Weights of a small GPT-style language model, trained from scratch on English Wikipedia: tied embeddings.
Each number is 128 + 24 x the weight over its row's rms, rounded and kept within 0 to 255. Layers, rows and columns count from 0. The size above them is the row's rms in percent of the matrix's.

# layer 6 MLP up, 512x64, rms 0.173, rows 337-389, columns 0-63
size [ 99 113  92  94  74 100 108  88 117 103  98 118 115 109  84  87  99  87 108  86  78 132  98  82  78  91 119  83 119  86  67  86  88  80  80 111  98  80  96  97 110  84  86  95  81 117  60  96  89 123 100 118 111]
[[121 135 134 122 130  98 120 135 139 177 149 103 156 158 106 151 117 129 167 139 105 138 128 131 116  96 123 137 112 145  82 123 141 117 144 118 146 121 141  88 165 152 142 122 153  77 102 165 148  88 141 121 115  85 112 195 131  89  97 100 111 121 126 146]
 [146 133 121 143 174 129 150 146 165 148 144 114 143  97 166 126 114 113 144 117 102 111 120 176 138 106 112 113 117 118 140 113 160 105 153 127  79 135 133 110  91 104 145  79  85 124 137 156 150 151 146  84 176  97  92 149 106 145 106 117 121 121 138 150]
 [165 163 122  97 135  98 143 124 114 118 122 140 141 108 138 106 117 129 134 109 114 150 122 124 162 117 174 103 121 117  76 150 149 143  88  71 149 135 128 117 118  98 126 150 179  66 120 146 100 167 162 136 134 145 135 159 138 118 105 136 132 111  92 146]
 [117 135 129  90 146 109 125 137 124 123 103 116  90 105 114  89 115 131 142 110 144 121  97 125  87 142  99 184 104 117 140 135  96 149 151 134 130 137 106 167 110 149 109 143 123 169 129 147 147  98 130 146 169 104 109 145 115 206 124 157 117 158 161 136]
 [145 116 140 140 122 120 113 166 133 172 166 121 110 207 120 135  84 130 125 130 152 120  97 145 126 111  76 130 142 145 110 130  89 126 136 113 146 109 149 137 155  97 141 108 100 130 145 102 173 116 125 104 128  87 137 131 173 154 150 116 106 115 100 114]
 [153 134 132 100 106  71 150 147 100 154 167 105 162 135 158 153 137 115 140 126 104 100 130 102 143 125 127 158 112 104 103 117 137 190 146  95 118 109 173  76 139 122 130 109 110 110 111 139 134 149 120 113 154 164 135 152 131 148 114 144 131 107 173 147]
 [142 144 132 130 130  91 123 150 136 104 178 152 122 107 100 129 157 115 161 116  81 141 101 131 106 120 111 131 161 134  98  84 155 145 120  97 122 151 144 122 140 137 122 141 126  83 148 128  91  90 147 121 113 215 119 114 142 158 128 119 116 145 102 139]
 [138 178 111 154 132 119  64 169 121 122 115 111 131 126 140 166 137 138 116 110 100 158 125 123 107 124 128 110 165 137 123  83 117 155 148 177 137 107 122 143 123 110 143 143 142  84 150 145 124 101 196 137 109  99 123 127  87 124 133 114 111 136  95 111]
 [173 128 149 144 140 136 109 123 110 139 146 104 127  99 117 108 122  92 139 104 102 140 120 171 145 175 103 153 143 101  99 128 180 107  96 138 101 140 143 125 138 177 162 140 102 100  91 138 125 111 104 110 183 127 108 147  92 121 128 105 128 101 150 150]
 [138 149 129 127  87  87 105 156 137  84 105 142 161 135 156 138 129 113 112 149 155  92 124 147 114 152 148 126 116 176 133 156  91  83 113 123 116 167 119  83 115  87 154 152 122 118 139 129 120 131 124 167 125 111 106 130 178 140 124 158  95 143  98 114]
 [184 167 107 123 135 118 172 112 133  93  74 141 102 129 115 147 151 108 110 101 144 124 148 158 118 128 155 160 140 146 140 109 101 122 111 119 136 167 151 149  91 131 117 105 120 154 155 140 101 119  84 130 149  96 115 126 119 122 122 125 170 127 173  86]
 [113 134 130 122 142  84 137 154 123 110 127 163 123 161 117 100 120 137 137 165 146  98 102 143 159 136 118 185  92 128 140 147 124 133 156 139 109 115 149 140 162 139  74 105  88  96 147 123 160  86 104 106 158 117 137 124  92 112 175 125 136 166 137 117]
 [153 135 132 143  90 108  71 111  88  97 154  93 175 125 130 118 131 112 146 173  90 165 154 139 118 131 101 135 152 151 152 123 121 141 133 130 126 118 173 137 115 185 119 113  72 145 130 139 111 149  97  96 152 131 138 125 139 140 116 102 148 131 116 129]
 [120 124 132 103 156 117 115 119 155 122 128 153 103 114 144 138 108 169 147  75 107 143 161 127  98 161 132 176  80 126 159 144  92 160 155 122 111 168 112 143  95 114 149 156 129  91 122 162 125 113 131 114  91 114 104  97 129 131 118 115 146 164 167 124]
 [133 155  97 115 149 102 143 103 160 142 141 135 131 177 140 150 118 141 123 139 126 147 134  84 141 168 145 101 111 143 160 107 106 138 120 116 122 104 181 133 137  84  90 132 132 152 151  98 143 109 115  97 129 176 149 118 109  90 119 118 103 145 173  85]
 [127 152 133  84 137 120 162 137 108  99 173  95 103 120 100 115  77 113 123 147 138 139 126 166 146 161  65 139 118 126 133 116 132 168 138 115 116 110 167 140 100 130 116 116  98 136 158 137 157 104 106 100 166 103 135 137 118 149 164 108 118  95 159 124]
 [149 155 128 152 149 122  93 128 124 117 108 111 157 130 120 164 110 129 171 122  99 149 152 117 148 132  66 139 137 101  96  97 142 124 130 160 118  91 185  96 144 110 127 126 102 100  90 134 152 105 150 114 144 115  80 158 151 113 139 117 125 153 156 149]
 [149 157 124 154 138  99 137  96 141  79 118 176 155 105 132  93 125 119 132 131 131 106 108 151 129 133  89 133 202 109  86 142  97 131 157 103  57 136 149 131 107 145 144 115 102 133 161 143 109 130 137 115 157 114 142 119 151 110 128 121 123 145 121 122]
 [147 111 122 145 118 116 168 107 121 115 102 122 145 118 121  99 125 108 137 145 127 103 112 122 154 132 150 129  83 165 147 125 114 129 119 132 140 163  95  77 147  84 123 189 143 150 163 124 100 106 175 160 111 131 123 125 124 134  99 168 116 181 156 139]
 [ 98 131 152 126  91 106 122 126 128 145  88 113 204 114 132 144 185 100 138  95 111 113 149 140 165 144  97 145 135 133 148 147 126 134 131 172 157 110 137 129 118  87  84  87 130 152 139 154 123 110 118 112 144 100 128  97 136 159 123 118 141 102 122 150]
 [126 121 102 116 111 121 110 160 147 119 123 187 173 110 150 109 129  71 160 103 146  99 161 132  89 113 163 149 103 148 117 106 122 115 131 143 111 121 118 143 121  98 113 108 164 121 104 120  72 139 118 146  89 121 116 145 145 122 158 151 123 149 176 122]
 [151  99 124 146 111 129  96 144 132 104 155 145 130 122 112 106 188 102 112 110 144 108 146 132 157 132 158 105 111 128 130 142 112  81 140 118  90 132 119 139 131  94 128 151 124  91 193 115 110 126 176 138 111 126  97 129 177 142  97 144 121 141  75 133]
 [120 131 131 128 113 114 162 134 117 148  99  96 157 144 159 110 116 136 106  80 161 132 172 128 145 117 121  93 111  89 132 103 100 136 120 185 165 124 175 100 112  94  80 159 133 153 118 178 100 122 126 108 131 121 125 115 108 142 130 102 138 148 147 132]
 [132 160 146 149 102 138 140 176 121 147 113 114 125  96  85  90 139 143  87 115 175 140 111 161 129 117 114 128 130  94 128 157 104 112 146  91 108 144 117 121 114 156 111 127 121 139 167 130  82 156 122 152 138 122 122 128 146 166 121  95 159 144  71 160]
 [160 131  92 104 103 114 137 146 145 136 115 103 165 174  84  87 116 141 134 125 118 162 164 129 133 128 163  69 123 129 131 111 146 124 139 133  91 133 139  96 159 177 113 144 104 116 159 123 157 141  77 118 117 133 159 110 108 114 115 120 151 136 165 122]
 [166 117 181  90 164 115 127 141  89 112 112 129 131 126 127 110 144  96 156 168 135 150 113 145 149 126 108 156 108 134 158 132 152 122 105 135 114 114 145 146 126  94 143 161 177  98 115  82 140 128 106 172  97 162 116 109  87 100 154 142 125 104 129 129]
 [134 134 107 145 111 117 128 139 198  85 123 137 132 128 112 123  98  93 117 115 117 125 102 118 112  88 125 130 163 171 110 152 123 138 136 158 119 132 185 139  61 117 122 123 160 170 115 122 170 124 162 123 105 119 124 125 146 125  95 136 102 126 156 144]
 [139 101 112 139 105 120 119 104 141 116 195 146 145 114 137 114 152  95 116 163 148 154 161 125 129 144  82 150 108 162 123 143  74 151 157 138 144 134 120 135 136 122  77 107 101  54 107 143 125 133 104 124 132 112 127 100 117 126 168 143 131 133 114 127]
 [135 128 125 122  79 150 114 149 145 112 125 145 108 114 132  83 138 151 123  73 130 196 143 123 147 185 144 132  94 100 127 142  99 102 117 180 109 120 114  91 124 119 104 124 103  98 133 151 109 142 121 146 142 144 100 146 113 138 126 144  88 155 153 132]
 [141 118 149 150 152  97 130 162  75 108 160 164 106 127 129 117 132 155 168 172 138 108 141 155 118 154  97 152 120 107 105 138 120 130 100 143  81 117  88 144 128  86 126 141 125 135 180 120 123 156 151 167 137  79 101 107 151 131 117 133 112 118 123 132]
 [141 161 159 105 107 110 140 156 168 117  91 138  88 159 145 106 147 156 119 109 116 130 121 114 118 140 123 126 131  81 110 129 104 145 123 161 134 136 105 158 117 114  93  83 105 129 130 134 113 133 136 124 179 154 139  88  89 117 141 158 138 152 107 193]
 [159 170 104 128 139  95 151 122 135 173 150  84 157 109 126 101 158 120 121 117 124 145  88 130 179 130 101 136 137  91 110  83 129 125 122  85 115 133 152 120 151 104 146 130 152 107 121 162 136  92 175 106 135 105 100 159 140 121 107 139 167 135 132 139]
 [163 100 118 117  85 112 127  95 137 135 108 101 154 119 141 131 176 123 146  99 119 150 126 167 142 130 155  79 150 150 121 152 117 132 116 142  93 153 155 124 111  98 125 188 109 111  93 139 101 114 116 133 152 177 101 136 139 133 116 157 140 122  79 144]
 [142 109  96 117 138  95 140 119 129 155  96 129 110 113 139 127 143 110 162 192 190  84 107 132 127 114 131  96 127 140 114 151 112 122 113 111 139 133 129 126 134 124 129 137 111 110 177 134 122 140 101  95 112 147 157 130 155 151 130 118 173 126 167  60]
 [139 130 131 114 140 142 152 136 113 149 118 135 120 129 152 126 136 134 163  77 122 107 141 111 118 106 129 136 121 126 148  98 122 122 154 104 136 136  91 159 103 133 118 147 158 175 159 144 109 142 184  98 113 101  97 173 109 149 113  78 111 166  70 156]
 [121 115 115 133 130 167  93 162 168 152 121  92 126 106 151 118 111 114 182 104  90 155 127  99 124 116 133  83 147 120 138 136  95  89 146 170 107 116 126 144 144  88 119 155 172 124 138 153 167 131 141 139 148 147 113 111  84 131 137 130 137 102 161 136]
 [137 139 116 154 129 131  91 157 157 130 167 146 117 173 122 108 112 133 148 101 110 120 118 160 158 135 153 138 102 114 154 114 102 140  76 128  92 127  94 139 122 134 115 149 150 121 110 112  78 189  90  78 150 137 117 134 117  85 139 148 116 142 130 109]
 [144 140 144 106 119 131  74 169 138 157  98  64  91 177 111 125 124 129 133 138 113 159 114 133 144 135 145 153 104 142 106 151  96 134 114 123 152 143 102 153 137 129 125 153 145 133 110  92 153 176 135 114 105  77 130 118 130  94 118 131 112 130 177 128]
 [100 156  92 135 139 117 116 113 127 137 146 139 141 105  87  95 140  79 147 124 119 149 138 136 150 125 154 117 108  70 143 130 106 116 154 122 118  88 119 145 143 129 155 127 105 136 172 189 107  97 153 154 131 113 108 104 112 151 109 163 176 143 145 159]
 [170 130  75  99 113 125 147 136 126 122 123 185 109 135  93 113 110 109 112 157 135 128 132 137 127 112 108 185 126 167  86 146 144 180 126 130 112 153 167 135 169 130  77 157 114 136 101 111 130 120 130 113 139  99 128 141 146 163 147 132 140 125 149 106]
 [157 121 151 164 156 117 117 135 120 103 144 138 127  89 144  84 146 151 117 114 115 126 107 151 117 174 154 152 122 131 105 140 104 102 145 133  99 170 134 146 121  63 156 113 109 126 142  97 113 134 123 114 155 161  99  86  75 126 128 176 114 129 146 135]
 [132 141 107  81 192 139 152 121 173 126 140 152 129 113 132 138  68 126 133 154 134 121 129 111 147 154 167 141 115 120 100 117 147 107 143 110 121 155  92 133 120  88 137 139 121  89 135 127 114 174 136 109 127 116 149 132  65 156 144 143 102 118 153 154]
 [127  91 132  92 161 121 126 115 148 132 119 147 137 131 130 144 130 140 154 138 124 142 130 110 129 121 139  96  98 152 151 123  94 117 131  86 116 144 105 127  87 118 141 174 184 103 119 124  84 147 175 143 158 181 119 109 141 121  75 110 104 131 144  84]
 [134 157 143 141 109 131 107 130 128 161  83 120 125 121 106 105 119 139 127  92 132 127 130 148 122 118 179 134  87 120 100 123 139  98 109 158 171 109 165 131 131 177 108 119 108 158 176 154 106 104 114 125 118 133 146 159 126  94 188  94 138 106  99 140]
 [174 125 165 118 132 145 113 178 119 153 110 124 110 119 110  93 134 151 144 108 148 101 138 153 139  93 143 131 133 138 158  77 118 132  94 159 131 139 119 128 127 121 119  84 111 123 169 116  93 123 162  91  93 121 111 180  88 100 146 117 104 104 138 138]
 [134 164 180 166  89  98 135 121 127 140  83  91 136  99 141  96  87 119 162 115 117 139 147 133 155 135 145 105  76 111 103 142 131 127  97 140 136 125 148  93  92 126 129 114 150 154 136 107 157 109 144 104  99 159 161 140 146 122 143 131 145 152 134 169]
 [141 104 168 105 135  85 157 108 118 108 122 112 173 120 104 132  98 146 130 134 122 126  89 143 135 146 144 212 119 119 124 132 152 147 122 147 111 112 159 144  94  91 161 136  99 130 148 140 148 119 106 116 137 125 143 148 107 125 121 100 137  65 115  97]
 [156  62 130 120  84 114 120 142 164  83 118 168 154 152 112 133 102 110 120 134 128 108  80 102 124 110 111 129 127 120  88 125  83 130 143 150 100 154 127 146 104 162 151 131 135 141 117 143 167 133 138 154  89 124 125 123 157 156 124 111 106 155 144 166]
 [ 90 183 137 145 104 102 118 160  79 110 158 128 151 140 175 136 123 111 137 142 127 141 124 154 105 153  95 156  97 134 136 107 145 161 106 162 150 127 130 103 140 157 111 113 105 104 143 156 102 129  96 118 148 125  94 125 113 120 143 103 163  76 137 157]
 [135 123  79 104 111 148  96 122 152 123 110  80 149 137 121 117 130  89 122 140  98 148 141 133 109 158 130 121 134 155 173 127 132 119 134 161  90 135 122 100 119 123 125 157 107 140 179 162 136 135 164 151 165 118  57 113 139 148 108 114 118 116 160  98]
 [124 163 130 144 156 135  92 146 154 121 132  72 130 121 173  87 117 151 148  99 132 142 143 114 157 116 130 128 120 174  97  98  82 138 124 149 170 123 108 160 109 120 104 136 126 150 147  80 146 117 159 134 134 157 129 150  95 129 133 128  98  85 130 158]
 [127  86 193 115 121 111 154 176 116 140 119 135 126 135 125  96 127 101 145 109 148 132 135 147 112 141 133 124 134 115 112 124 165 162 155 114  93 184 119 147 126 117 130 129 137  91 126 103  91 111 118 129 103 130  95 168 175 144  74  95 108 137 147 140]
 [ 91 131 100 116 128  99 100 136 168 139  83 124  97 158 192 142 142 134 179 152 115 147 142 146 155 146 125 145 155 135 119 127 131 108 154 118 125 122 125  99 117 102 146 145 123 112 127  81 114 128 129 152 117 175  80  72  97 129 122 116 106 141 132 139]]
# layer 6 MLP down (transposed), 512x64, rms 0.02, rows 337-388, columns 0-63
size [ 95 112  89  88  68  95 120  92 104 106  96 138 104 107  81  85  94  87 110  85  80 156 102  82  81  87 123  82 108  79  67  98 111  77  68 115 102  86  93  95 120  90  93  96  71 119  64 106  86 129 104 114]
[[139 132 152 137 126 118 136 151 102 161 123 131 121 117  88 100 117 101 163 123 114 155 104 126 116 107  79 135  93 142 154 133 161 120 138 152 168 155 145 128 125 114 102  79 102 156  93 130 108 173 142 130 127 121 155 138 189  91 119 118 142  98 106 167]
 [ 69 183 141 178 109  91 108 119 167 149 121 112 153 147 141 139 124  83 142 129 115 119 114 136 155 120 140 110 112 132 105 131 105 151 143  97  91 121 175 140 168 139  90 146 127 105 126 142 124 110 163 115 130 142 158 154 119 105 152 161 118 109 114 153]
 [140 124 123  99  95 152 100  97 131 146 144 125 126 178  63 155  96 112 121 177 121 149 117 111 112 148 160 142 111 144 130 155 102 150 120 113 172 134 127  89 120 104 149 146 127 112 107 162 123 132 121  79 141  74 142 148 133 140 144 149 117 122  94 122]
 [116 161 128 113 128 136 142  87 152 176 127 120 123  96  89 127 143 177  93 121 136 101 121  73 158 144 131 133 123 105 164 124 146  67 113  92 109 101 116 111 147 120 132 107 143 171 107 123  92 157 148 161 126 154 156 131 134  98 129 117 138 142 143 133]
 [125 127 128 147 106 165 131 105  78 166 100 170 121 110 109 122 116 135 117 161 156  83 127  97 145 141 126 100 113 131  97 164 157 136 129 127 132 106 125 162  55  78 109 116 115 111 119 137 136 151 156 136 119 154 136 109 151  92 140 115 108 158 110 123]
 [101 122 155 136 114  80 133  88 109 105 145 181 164  98  97 156 143  93  87 128 160 159 119 121 109 143 149 107 132 134 102 130  96 148 157 148 143 113 143 154 149 149 168 148 123 104 119 136 149 121  98 146 140 140 165  96 145 101 112  93 136 147 160 125]
 [101 131 153 121 132 154 143 112 147 139  79 123 138 158 178 128 133 171 155 139 131 114 113 125 134 138  78 101 134 127 127 135 122 140 143 167 112 119  66  94 152 111 117 174  95 132 125 100 129 116 140 113 148 176 131  98  70 127 115  95 134 129 136 139]
 [ 76 139  96 149 125 126 111 135 102 125 132 119 143 107 149 115 133 150  95  73 122 119 149 138 169 151 103 132 136 138 154 121 204  93 160 135  89 116 133 141 124 155  96  89  89 135 132 111 173 116 153 136 135 120 104 135 127 147 109 154 138 117 152 110]
 [108 110 141 165 123 150 178 116 101 137 115 150 134 149 115 139 123 123 115 147 135 113 125 106 144 109 133 106 132 137 137  79 135  78  99 134 141 172 124 160  72 104  74 147 112 134 157 134 154 125 128 127  86 123 128 139 143 132 147 120 185 167 161 151]
 [161  93  97 119 104 157 157 113 138 148 106 110 121 119 110 168 107 108 142 159 124 105 130  99 114 170 146 141 108  97 133 131 151 142 136 130 134 132  98 139  97 157 177 116 136 150 126 117 115 139 147 110  69 134 135 189 144 113  85  88 117 140 102 151]
 [147  96 133 117 143 142 152 127 170 144 139 115 155 124 144 100 164 154 145 142 113  85 167 119 139 136 184  65 161 116  94 142 157 120 155  97 117  91 102 116 139 167 129 160 122 151 133  96 122 127 127  89 141 106 100 110 130 150 156 126 126 138 113 136]
 [121 145 122 120 186 141  95 124 116 146 178  93 143 119 102 141 130  94 106 124 130 148 134 127 137 145 148 135 141 165 127 126 165 144 126 134 114 119 141 155 144  77 142  96  97 137 126 124 108 126 119  84 148 106 132  71 111 153 116 162 141  61 132 148]
 [116 115 146 133 143 137 127 146 161 112  96 126 117 143 180 127 108 118 121 120 141 118 152 126 145 126 126 120  77 122 133 118 140 143 139 107 117 165 137 110 145  98 122 178 144 113 118  97 143  79 116 180 105 146  69 117  81 137  80 169 119 129 151 105]
 [134 137  80 123 127 150 122 108 134 135  67 140 148 116 121 151 152 156 141 148 141 135 105 151 123 118 103  98 134 170  99 130 101 131 122 141 144 160  76 105 101 119 158 142 106  77 158 117 114 103 108 144 135 146 142 119 153 111  90 135 136 195 119 107]
 [170 122 138 145 113 102 123 126 102 136 119  87 111 115 138 135 178 125 104 148 107 105 137 109 154 138 104 184 143 100 100 151 133 128 143 102 101  92 136 177  88 136 146 153 177 102 184 135  97 121 126  92 114 131 142 147 119 136 148 139 112 112 111 138]
 [108 120 138 110 160 106 124 140  99 165 124 128 157 106 160 140 130 109 125 127 119 116  66 116 163 116 147 104 106 149 158 182 114  97 136 147 130 139  77 104 114 132 105 154 133 147 108 107 139 137 102 152 129 131 130 158 161  72 131 142 164  83 146 125]
 [ 94 125 154 116 166 134 101 123 112 118 142 117 132 118 164 144 162 105 113 124 131 106 104  87 187 152  80  93 138 116 142 165 138 133 108 119 120 115 138 152 126 122  97 122 181 145 137 160 133  70 132 110 129 140 129  87 171 123 133 135 135 110 101 159]
 [115 141 111 135 115 170 127 147 108  99 122 132  99 127 144 174  99 131 134 108 117 126 122 141 132 103 113  77 122 125 140 127 122 149 155 165 138  86 105  82 146 158 119 106 119 176 166 127 113 111 136 156  90 142  99 132  77 120 158 125 175 151 140 160]
 [116 154  71 109 140 163 144 128 118 149  96 124 126 122 102 159  90 130  72  95 161 128 101 120 121 149 135 160 158  95 124 146 155 100 108 111 139 112 133 108 126 124 155 105 136 127 116 176 166 124 142 112 121 132 158 140 164 136 160  77 146 118 100 114]
 [149 132 177 127  92 126 103 155 144 140 158 105 130 136 143 134  71 176 171 133 114 108 140 161 108 146 135 109 108 121  73 122 148 105 110 152 130 111 109 106 173 113 133 160 159 144 112 120 123 145 154 126 117 121 118 113 100  90 125  76  96 118 122 119]
 [ 78 135 159 120 132 109  96 124 112 134 158 109 113 134 138 135 137 120 111 158 150 132 130  80 127 119 140 120 107 129 119 106 142 152 124 130 157  96 128 131 124 114 156 165 184 167 142 149 152 101 183 158 146 108 106 101 112 136 163  86 134  73 118 143]
 [181 110 108 137 128 103 144 146 106 129 131 139 194 149 132 104 124 152 116  93 146 101 149  95 128 113 160 139 131 120 133 140 126 108 118 166 133 101 150 122 140 145  91 117 114 150 139 145 124  90 162 114 119  91  97 159 165 122 121  51 121 135 126 137]
 [156  86 115 142 157  97 135 112 159 161 103 140 120 111 133 122 145 121 140 163 154 123 112 142 101 122 119 127 120 153 112 102 188 115 119 128 123 124 102 133 127 142 170 124 154 101 120  59 139 138 125 132 157 170 126  91  91 132 151 162  82 149 114 107]
 [125  95 111 117 163 138 149  99 140 119  95 120 105 109  69 137 124 150 132 157  96 124 109 126 132 146 113 114 124  82 156 110 143 136 124 123 184 117 131 141 100 114 118 121 116 150  97 115 143 163 153 133 114 107 124 123 111  88 170 139  84 114 155 192]
 [140 112 158  86 136 142 145 152 101  91 161 130 149 102 111 123 138 137 115 137 147 150 114 151  68 148 119 139 123 176 126  87 123 160 135 116 130 114 166 138 130 106  91 104 133  75 100 113  89 133 117 108 144 149 109 112 170 132 113 141 156 110  87 117]
 [127 119 151  96 154 163  72 128 132  98 110 127 160 122 133 124 176 113 142 157 120 107  83 123 105 119 156  99 142 136 154 152 117 109 110 102 131 160 104 105 134 137 183 168 110 143 165 114  94 159  94 113 128 130 118 116 121 143 136 107 153 172 140 117]
 [ 93 134 121 107 162 141 138 147 156 143  98 139 157 129 110 151 132 104 115 106 134 141  92 157 116 106 168 155 125 158 117  58  94 159 169 144 159 138 144 166 108 104 102 139 135 165 125 113 110  70 135 111 101 150 135 129 112 148 129 140 139 141 130 103]
 [ 82 110 109  88 174 106 118 139 150 109 120 113 147 162 160 137 120 117 111 129 143 144 138  89 102 133 127 136  98 190 147 111 131 103 118 113 148 134 143  96 102  85  90 178 116 120 122 106 123 106 104 180 146 123 117 137 163 110 103 121 151 124 123 120]
 [105 128 106 161  99 127 145 106 134 135 130 161 136 142 120  81 182 168 114  90 157 118 149 148 131 114 140 125 160 141 145 106 121 131 142 132 148 156 110 139 115 111 106 110 117 143 124 115 152  94  92 108  93 146 118 192 193 151 102 103 110 124 122 139]
 [130 149 144 173  89 138 101  95 159 118 111 138 168 122 107 132 115 152 114 158 110 117 117  72 144 121 139 138 146 151 155 154 125 131 142 175 131 121 165 146 110 157 102 108 133 123  83 158 160 125 159  78 118 148 125 141 112  94 117  82 124 105 128 133]
 [126 123 118 126  97 149 147 144 101 106 172 116 105 103 146 132 105  91 125 161 178  63 107 113 141 111 134 103 166 127 165 123 116 115 119 119  98 172 140 112 147 125 143 132 112 169 127 136 129 175 124  99 108 104 150 114 150 118 115 124 116 104 171  93]
 [119 146 128 108  98 111  74 153 148 137 164 144 102 106 133 128  95 126 180  92 148 150 112 116 113 108 121 129 108 148 124  84 138 132 133 157 109  72  96 123 134 101 155 116 133 145 126  89 132 176 157 116 135 143 106 149 152 103 135 159 116 138 135 175]
 [116 126 139 125 142 116 134 124 147 116 120 137 155 124 147 163 115  88 179 149  85 139 137 139 124 114 122  80 150 110 154 160 105 142 152 119 120 137 142 133 108 167 101 154  76 139 112 129 124 141  63 135 171 164 150 113 125 128 137  96  81  95 147 118]
 [109 132 137 105 112 164 132 109 119 151 133 101 167 135  84 138 135 135 103 120 113 130 179 148 122  99 121 152 119 118 143 109 174 143 153 108 112 151 167 117 148 134 143 137 175 160 132 108 138  54 125 138 160  74 107 127 123 137 125 107 101 148 124 154]
 [ 83 138 124 129 137 105  71 121 153 120 143  80 130 164 137 116 127 140 149 107 147  97 131 117 121 138 117 143 128 142 139 131 198 122  72 141 132  88 126 142 154 104 109 102  98 102 121 129 132 122 106 106 168 116 126 115  97 144 145 126 113 179 164 119]
 [118 141 110 123 110 149 110 136 135 109 167 153 146 168  91 136 150 105 132 166 170  85 108 175 132 105 154 171 101 122 143 144 165 126 103  85 125 174 126 135  96 118 149 125 130  89 108 129 130 168 120  94  91  93 137 133 125 136 124 143 117 148 141 115]
 [136 114 149 111 138 122 147 115 133 114 102 116 158 156 100 114 133 156 108 183  88  78 132 135 148 142  93 136 140  93 127 130 138 162 148 111 133 137 143 143 146 168 137 101 109 123 121 143 148  63 135 138 118 138  89 109 139 203 114 127 123  99 136 116]
 [138 130 127 147 145 146 111 127 121  97 144 172 139 142 133  96 177 146 128 110 101 128 121  94 116 148 150  94 120 108 129  80  99 178 101  95 123 151 141 106 119 128 143 164 121  93 129 115  84 110 143 139 151 172 135 115 140 197 130  97 138 110 120 127]
 [125 127 113 134 130 172 144 161 115 121 165 112 112 159 144 114  73 144 130 133 162 157 118 124 104 119 125 129 127 132 145 140 130 134 130 132 116 131  99 147 132 102 115 100 130 111 109  48 103 176 126 148 174 162 145  83 105 111 146 101 104  88 125 140]
 [147 118 139  88 184 126  93 168 113 160 135 141 130  80 142 122  92  95  99 164 102 139 133 121 118 148  84 140  92 153 155 145 117 129 112  88 156 103 113 142 138 104 165 136 124 126 117 149 130 143 112 137 115 135 132 133 115 147 163 161  99  79 123 125]
 [140 159 159 143  80 121 136 137 121 193 166 147 112 151 121 150 108  99 126 113 144 157 141  93 106 126 128 129  96 100 131  75 155  99 101 150 149  81 112 123 129 161  95 133 128 110 141 117 107 115 161 129 109 120 127 123 158 153 123  95 160 152 129 157]
 [121 127 123 139  85  98  86 106  74 147 172 143 159 144 132 140 163 160 145 108 143 126 114 138 100 133 110 117 171 107 144 143 116 115 146 130 107 105 129 119 130 150 142 101 131 119 139 127  88 125  90 111 143 116 124 134 169  58 176 120 134  96 140 118]
 [154 153 150 120 133 129 130 131 130 128 140 114 113 154 140 127 119  99 110 140 108 125 137 152 137 135  91 167 113  88 103 118 172 133 164 145 127 114 181 121 140 165 129  84 122 136 138 152 163  67 142  65 134  84 140 135 106 107 136 131 135  83 132 146]
 [125 113 144 107 192 106 167 110 148 118 160 130 119 142  95 126 107 142 128 118 110 155 113  81  96 159 111 157 107  99 134 111 115 149 137 136 124 153 132 104 141 124 141 154 143 158 133  62 122 137 126 168 134 113  80 151 152 119 137 174 121 143  94 137]
 [ 62 118  88 128 122 168 152 133 149 112 129 136 127 118  96 166 103 112  98 137 156 121 113 121 106 110 126 155 166 113 163 101 151 121 158  89 145 180 115 130 144 132 118 115 140  92 160  93 136 144 125 150 148 172 120 136 158 115 137 132 105 163 132 101]
 [166 144 118 122 146 145 152 128 119 112 162 121 120 120 101 102 154 158 110 120 153 119 143 164  86 139 103 164 131 132 142 112 133 190 124 105 154 163 115 112 149  79 134 157 150 114  94 168 104 124 161  99  94 118 133 133 110 160 113 124 121 155  90 101]
 [104 119 143 112 113 134 142 110 154 145 134 132 120  84 161 151 125 126 148 126 152 148 142 119 113  82 146  85 128 119  94 153 102  90 169 151 183  88 103 109 163 127 124 108 109 100 113  97 189 113 116 139  94 159 134 124 139 121 100 147 134 120 126 151]
 [130 128 121 111 121 156 177 101 141 116 122  96 160 148 120 139 100 119 108 175 111 116 125 146 144 101 147 159 130 125 155 139 105 153 145  97 154 134 161 116 120 122 162 115  84 117 148 156 121 170 166  66  94 100 164  94 115 118 119 119 164 116 119 124]
 [145 135 130 122 112 151 116 152 177 142  94 142 107 170 132 129 133 116 119 112 126 131 103 101 149  99 147 123 156  98 147 142 161  73 122 109 143 154  66 128 144 109 111 177 181 120 118 102 149 132 116 165 142 119 102 149 122 142 111 119 124 164 114 162]
 [151 143 135 137 120 129 112 150  69 122  94 141  84  91 151 143 112 108 125 100 161 154 131 132 122 145 173 149  88 105 135 155 190 125  99 168 135 150 141 101 110 126 111 109 136 120 157 132 125 130 142 167 117 108 153 112  98  95 157 163 122 130 108 144]
 [111 104 108  65 132 124 181 135 135 115 109  89 118 154 192 126  82 115 132 146 138 154 124  94 119 129 137 162 144 156 172 103 137 161 116 107 116  86 139 109 122 114 125 141 153 135 133 134 105 119 126 108 130 156 100 120 120 100 138 123 109 163 144 165]
 [103 136 107 164 100 119  94 135 122 104 103 130  98 140 141 129  87  93 110 160 160 126 151 127 112 148 126 161 138 120 147 136 129 157 128 130 147 118 177 131 134 138  26 144 138  95 117 148 132 150 112 130 111  96 146 136 138 105  99 125 125 107 150 102]]